config.toml
d_model = 224
n_head = 4
head_dim = 64
norm = "layernorm"
extras = ["capped logits"]
init = "normal"
init_std_qkv = 0.0233
init_std_o = 0.00425
init_std_up = 0.0233
beta1 = 0.95
lr_head = 0.00595
decay_fraction = 0.807
steps = 7746
dataset = "wikipedia_en"
Each number is 128 + 24 x the weight over its row's rms, rounded and kept within 0 to 255. Layers, rows and columns count from 0. Numbers have three digits each. The size before them is the row's rms in percent of the matrix's.

# layer 9 MLP up, 896x224, rms 0.116, rows 79-107, columns 112-223
098:114116157168149127110148135178083127117101172123125107155152123152122136155127120131122142143125133101162145077170130109131075162134153123112093140097164170122118121135152154153099105137123113176156141126160121125129115122113159084107152083112143159144153133117184123115083141153139176124158128140103121080140120125129125132170168103147
092:110156111143140135116131144123173117110106122129164145098180100096160102127147115126108164124159131159117091123125147089074137150139148104136086123149140131124064157110141115146149143116134133121123058135119127105156131093146079135154130154163161138180148134125105140138134134142143135138109065092126173128145104143089123099116148107153
139:114096172180085136127100153158143142109136123123133148148143122098092126127140131133184130132174160110109115108144143128128129071138135142132093164152129168082124125113183142132128132108160125155138128109102148119136090138142122137110094101071109173105166103147127152136136083133151130122147164134163137148105130126090141168122181107121
100:138125150145123085147158146110183136137114133129180109094171112115074095126156140128164145129110149102116088129102097123146115121095124143133099142139117139079123150131117100147094111182148120122123120125135157143112108123136187133135119142107128145164128122151139122132094147155126157132154140116158132182140117175077155144156108134100
094:070087131149086118146164116151127141154129112119123167122126099121153109119104126096132125144140116124130125132105123112165140118086119109142120095112100113110105152163124126081166139116125093114169144183116104132116125145162117153116139136135126121157125134106124148123131106152110141152138121129122165097128153136195114108096161139145
119:091069099167113144116109133151109180110135091115116115163130157114138121141129108104099126088148142128098167168104134111151105152094130127136123133140140110150095087123125114115115127141136126139095181079069168154146111156110150161168090148092133106223153149145168116172138133122111140120138145103119149111165110170131143107159124082103
102:104095102115166154102109152129094120151105138156144145100091157139137131158082153154145130104116173127131156126122084132155135104087167126139128130127158150084149139092141100150118136155142119114141086116124103087162097125109158117082137127157147110119133127111146108146105160109140113111199135142127139111097151109133127105124120114127
095:148111123122109148130097108088145161133117162174163120126166077136163130091160105136141145165177126118141144128145133135107120162165076133098111083139090102120082136162110110125145133140136149124139097125136138155153129108149089113115126139119101119144099139121088143070092114129099145143122093100123122142148120170099095105108121100153
097:129141147121132139119143106143078153155132145086116161108128121133181114100105127118120133134141152105150076084144113109149098110114159153141085138130113141110116135072164101166157143088131096103129137120156081108200132100125156140162159096114112109089133104146172120139133167141113186129113162141118131116171130100189113133129130163111
091:112091169098154148119118142129138141144131173131107117144085153124115097170164167160141097098153114051117133109117149151113117126102108134172123155087122113141094121129165098145116141094150126100109078130132121139152152090128144134108174147097143115140160165121150115089123142149123122070118073108123156125183154138128154155104175188116
102:139166073097153111102117131180144121147144090131160161142111124122074113122127126106154158129120145129088097152080104134154117146088104153108108147101107166130169141116152126121102158120153132150137193102108062156136131125124128117115120136120106112152087128144135127147111112101127119123128194101103089142130101116132126108158123124094
098:132136136136130165109097119141134115124164131142144155139114100220122136129124122108147103136171146121105123108115158092118148083152101141140137149143123130083123135119182141140102176100122118146148084115107162147151134087164124120064109192155099145105148148136148132105118091096111113123155092146130159113115157124122170095157104104127
110:151155123165120159151130167131118126107128103108154080121123116152129223148114158133101138122140136098112073133119140145136137136091090145132121115139120132106130049092160126118138109148140147112117143101133111105151066134165161159078139122093117078150152112176139146124177128131120132169129124110134147150101156113116130149116107097120
110:110100126129153132115107123163117159143139119103101127121112121129144059112110156153070152130141133129165123164144161156120092145111152169113146080126133103109143123151123128163069163093139170119138161112131117089116140150119132118166164142119130122120118137145120188098163142092129124147161159084096118141137105119113101178107102145147
106:103113163143165135146154152125138130124128123132150155123188147132162099136121092154130123131111139129102122147119143120157126090130164069170125119118103124110136102119142171105162140103156089132131101136105077181123092173173161148127162138131095116134131118164131110171158120144159124134136153107130152127085150156124119124144146127195
099:152146128154160128124088132119142112102104141142171159146141131164173095115143137122104077122139100137166113146176152121146131113099134139131106171116083124094092074074128139156126109123138082134147131124142117127153121171151150134183140124134121093141134122140140123098099136084116128209138137125129104166085086128125149162129148114160
091:111141130091117126140139085119158162148147109107104116110151136093100165123120171124124119139104143126148145114160148152118105137116162122144156106127097165150143101152080131108152125149128154070087134111166146138095138113165120114146122135120096173132125137095106148136120110144144131130095105120163126098130117146122137107110096112147
111:078186165096157155123172115118131148130151107129130123124122122157152094130137115129136140168144161135136092096102116144087095135109109144104155195134073124153104120109141170147113125117126134136137097154137167121132127142129129119142184145139158114148146132108109140110128142153142121135105152160170122124087110136065112106164087159104
109:144168112147112144133149160148116133137113127112130105149144144108136121105121139145115151131110148113146094150122194101097125120123131124146129101107138136117114128101151092119105119104114087154066107111102065136113144167150136170123126126112162097123188144145128151130112172117103145122171149108119118147155159136172153132113151145142
096:144139163126104118130076132132153103125110118169124134125142135151107104119130142148135140154131189120116164123136109145147115131097143178127124151114080140158079087112095139129172128123107126116099159141100136140114118151137106163087119139113097109157151126103130124129144137109138124143207143098100122160121166100114132167106102123114
094:134120162100136112119110098136181104107088129146180117119139152154121133107155112110120184072123132126171111127132131180165113148157134122126138143117122109161091102152157161108123117125106125146117130140180110158139144092128151159137116137135115109168163150164126141135142162132151206126139157165139118143151094168095123101149131150138
102:139131159123172182107123138135161129164154143076146155117126106103134113119125111129153071120116137140138146155133156133143140108157117129111126105098138132105133157137151123124167130108174122182071122104126129115154138145164157077111118129137121084127142114111132109193127116109117134159133092116164134109140124092119136131137118100119
102:101127141145156108138107099153112116103160172119145159154157124132125099091154112138094155137153136157129140117156110116069121132066160099112140119118103119138113104118149126128124118108096093130135131119163144191149155125141151148136144127136121130132135124120143114106121154137123091131114144131110128119135091114098074127080109136182
094:152114146119127156132143073127155132123142127143127152122141150169080097123124158116123162102069173136109130137080145135099104118120112103133133106119154124137121136179121118137116129127117123132127130115154142145136124064124118156104123131122162150116106148103112117114106138108110144116052139125103091139113158179133160138098089155124
105:136129160172130102112075153140118119089124151150146180129134164128130123112088140151157083125109125105129158131133097086118117155108129147095100120104167120105118131160133114131145096127127134143100119127118110117074120118125117110109132154123140099102141148110107185134140158175120137095165092106092150112146147134135170136153089102121
099:132133115122162172116096132156135136161153133135154147114139106081125163107110165140076126120106139154119117158128098144130126094090115140114106082109139085124108143141099144154112120138117139139126130080180108156073119145133126108115149139126136122141125141102131137144093089138139144187094129104161086132109123121117102101127086137115
105:112171101050109119129171131128167136122166142150152128092149164128123075130104130132122141117131147104121198135106118114092107119111120050130108144130108165105096165089142124127081122092144138107138088122128082153112108160115131135096106147095135120156149101129085148141121140115147132114109119133162128147142127122151130146137132139186
109:138111156134135091132102136141117156133125132112189122152119173112113142165108105127168148197137140088130090149121117158184150105139136127105103095115117123107171134138162097179122153135130182131111151082137112105124120098107127154095121148073096076140145131081144106140105129151128123100143126154125116138152139122137128136118108114120
094:111121148159126122119117163131109124116094121140126107097172096150171104153158101132097119080170140132130144134130093130093149146105126137152150088144093117134144144104106147178116111151159172102110114140108135108111115146042123133112160152135112085148110142062187111109140116111134144132140128159145163121108099181083121111095105147133
# layer 9 MLP down (transposed), 896x224, rms 0.122, rows 79-107, columns 112-223
093:174086138138131149165128131122157133100096076123082153106110165165133177130141148100138078154156117109095116139106097178154172122147118114140128110139104170154126155125139164087155110142116132136088129147112146168116103131102146089143114171139153136143159117129100142144146095148106093138151158091108138080144134090164140139107133121159
102:158161113176121128131115113120155111133141127141134118108103101151150149120105146175134132131100128117106160126166116105123106149149111134128127114143118085114119120147074124109128126093116123163121107155124149127135122124096136103125180140105142156150146142136115103159124136136128091131107132119090129101121130157113099168153086118169
136:128136097123152101131122102140142133135099137139133123116154098105136126147141118168166158111123134160125112169124109103141160116108131124125116108093130088137114122148138101129116153106153088114152175123145142124148146150159144153144115123131155137142123127134088111108147134120110137107134115103073134153133152084101129112112121156157
099:079127132115124163125105130127099122116151147114100145128090138111151124127106109128115093111121089153148121107152134139111137117141153104124134110147114136152126151107142132104147130098108126111118135115132098135117110164156056137119090111111133104210116147134124100129164111123133100111101111137108116089121120087180087107099155144149
088:115146148173131142141137160155152103165161149124095171101145107125097140105143164144130106132068175118128170110098133139117117131128113126126105137124145097113097127131100127123143118119164133171123138126163161132132131125102134151119052116138123152145129132086151115157113137105149143155112104141126158134095133112101147139147119132099
101:131102156139126100159102148134126116129155156152175077132112153147138122103119110136145142109133113103089133132117107121106139093139145136123118150140150113139163130124136162156120188156144108142162135160174126107151149119133101141136153132133145090255081093121120126116117109108101107124121121145108124116148082155145114097122135141152
104:114132137119098123197166122115163116121096117127124115120143202129149115150104155145118121167140142103102127082118100104188132137124119142134148160109126107140133131107148122172126111129103140158152104160137121159126115135168165093114094160148109154129146129139134160163087121159147150145126112148103197097122089107106076094120113130118
104:140161139123115109160146097158104134108098145135147100109161104133120106179125142151127164123136121103104129092108135133147143182133136119141111159162137110109111144153150158181086103125090118134147135153152125172117118180120116133119139125094123123145108152092183120126151112135128109154108121113116152107147083096075154122118084105113
105:136139142163100139091162131092169134115128110187166143153194125123153121110165105128160151136167164105148119118167119120124158116115106158173139111114137130141103107112099166118120134148158139127134120136142160142097146101179107111144155139130087130172119121095112127073118117120137129114120098147113107152164072130084116159136174146117
097:063134121144120135103145101162152100130113112144135130082090118136131127152139112156138147104109136171179079140143150120137135071089150115077151150164188127108159113082126148152149102113109145142109122180137120140097099114147129154157158132125133157113110138144109154129152137100132092135122146124092119136079147151167098138120072077156
101:159119166176126116132131121114140119124116112118189143055178141120153139131114136141077119134111138123134124127144145152143150143160092126157133165125149140177183133162163163109105171126115124130137112099096106135126103102097121139149123107128132147104090136128132122158122112106107136129101092127158174108168123149161100098089138112108
099:181121140096156140154149131139103140124158162090140160091158096124129102096150120126133083113163110146126132090126167072183133132167173135181125099137097118104151116152164107109112153073129159179127090111157103156118102119104159109116102162129081153139128113124126120155178140131143081135150146126074116113177156127123120123130144102160
119:130149127123154165134112133166116137134139137117128112141134140143137211127110134118134138100114123140084166133137106129153127101138117144103140162111131111130152137109180103096154149131130120100102128157095160134106140118134116151097099144101129135028179118102184154122164128095104110155128106120140130106109155150106117142161158092134
102:129168081141129140105102161130096135090114149140084113164105136106122172129150162123104127129139114172167152120086127157159135118129101130137150099134124120125161127146140147169114108106125114157160119141141130121087159095114120114132085125150117121177119132149132139171127158123102101115129139118102103140149177122171114139097146101141
102:085117131124111143115108120098137088097098113115179098132135084118167161126125136117130122126158135099156103131114149091126169130121074138125108121088142109109168124126128150149115163135097081098110128127096142138095100125101154134153124128069114149130100125179133136140141158176123130186147142111149104188152145103138098141100181146125
110:118160139120118202118115134154118106134132110154114122097121110125129136125095115162100125152131110121130143169184138163120141130105100133092109100119144144148147147140136101093162091148143178107152165120090099120101134143086055093102154101110089138127205127109185098125127108078099149134115135136126101102103122152127138089158164153096
088:119108128097139121114144133111153127103097117091134125113121137149151147121130116099145090076083152139143136085139122121135161110176102139102113141129150139176149138188137124119184107135083146127146111114110094144114115140129116114138064080125130129099142153147160175100135159109105137112180096115103161115066146071156159121112134116111
098:113127136135093127133129107114142170108152138138136122141092104102150129097130105109131112147115151065079143103171131125125133159167142109126095126156158144123116134108118119106092116137105123137122151213108139147168146136131128116139146141113121162160098119091088152118120149091101111116118157137118103148144102146091092068084157138143
100:097148128154131118177135120137112104115105088141121132129099110102116155138131137097107154131106163142174116113136111112110091122140143182162144118131142159101127110141103114119146130132111131116143128128151124155121110087127177108093131134150130144112122125111156148173095107115173131119085073144090135076135130131122101126166111117112
101:102108129117136138110164152142112154129134148121139168117081121136123123143136144102159125107111144112083112124136134125159106119123113125171087135118109125133153147126121167140122113076063141139125106158115182140122108146078137123140168151128138172134155143064115154112128125080095114124140136110150135183126125134101119109102148215111
087:154121097146144155140111119147117145151120136121095136105135084152138116138078152136107124167109096083130132140144116104139123123131111131132113120129100117161147116131135081152145122134134076139115155180141115146100106130151106134120169147096148176098124098106113148188207131105100120099056116126151123130122100099121133090156106077104
100:070110102101143138138086131085139132086109097124136087149107136137124105141151099133127113124099106083151087151139151130136142074126126116150153139137094123176150148112186109126121157128136086151152140159151127121126155118135147130115147130148155095093120123131148136140126106129082166059115106155147099097099136134113132135140103125098
098:139109094116135149088123166132156132155109098177089121120143115133142115168088097119135134166151163136126130096126139131148108114135105173139111124139117139129101135149106111156116116119131144119168104127080128089106120141098098170136152141135087120119128126092099114136126157112128161128100142126149188122136176133157132117130128125110
091:142145107096167189156095136109126174142085109127111135129115122112104137113145137072131105139160108105160146161114162142137122100124147138130097123123158166117162102187126131132125123113140146120124136115106123120137164128119150141145174116133164089166113133119157119087164122134137191104129110136118150069119144141112181106092104113095
100:121165092113131139166123106098090110127173125109130117104109128161140093102123079105154143136130190154120147114154137125177119093142106104165089134178125120155132118158139149097122123111167132169170114125155156121146172147176113148135143120127137082161130118109148124124097163105103140109145137158124096158134109082101109140152185157103
091:110082112131101155120120124137087116157145125103147106099091168086115090164133122129148093127143127161134122145162156145090096100151125115166143120109094163134148168154158153151177071133119141141125155095104162138089107106135132157144080137121137106187137137119149114133111154125101168102136106161147132128126118123142100117144112144154
114:112119102146107098135117136145139101117123139108103141103155116120126140154080137157107123088106140121115126116087134119090142121117163167107110157125132159109150099114146173120112104098103137112133145075140091129092103092100131132149142132142127117124095127169132137116090136116129114089122101126118150152152133147160117142112120120144
102:086105105123107182122118134095130108117127098079141120135065119122131134173168154175147126128138162145091157075133173075099127163142133138151125160159138125115120124120099177126130071128125108175138173180117110117153106109123136119115125139119149152158144103136123113150142114129121131076113103100125113148125073120088127110157116161145
100:122109161138140091116134092145117102092125110103113117127100160132147107074160155126096114159101144148153151121112140135165156138154116108142135148139143153103123164100178075127127168136100148123141121084137113147093190127140100105152162154115149100126109130130127151148154128173076139086112137113137129111091167108166137124084107130132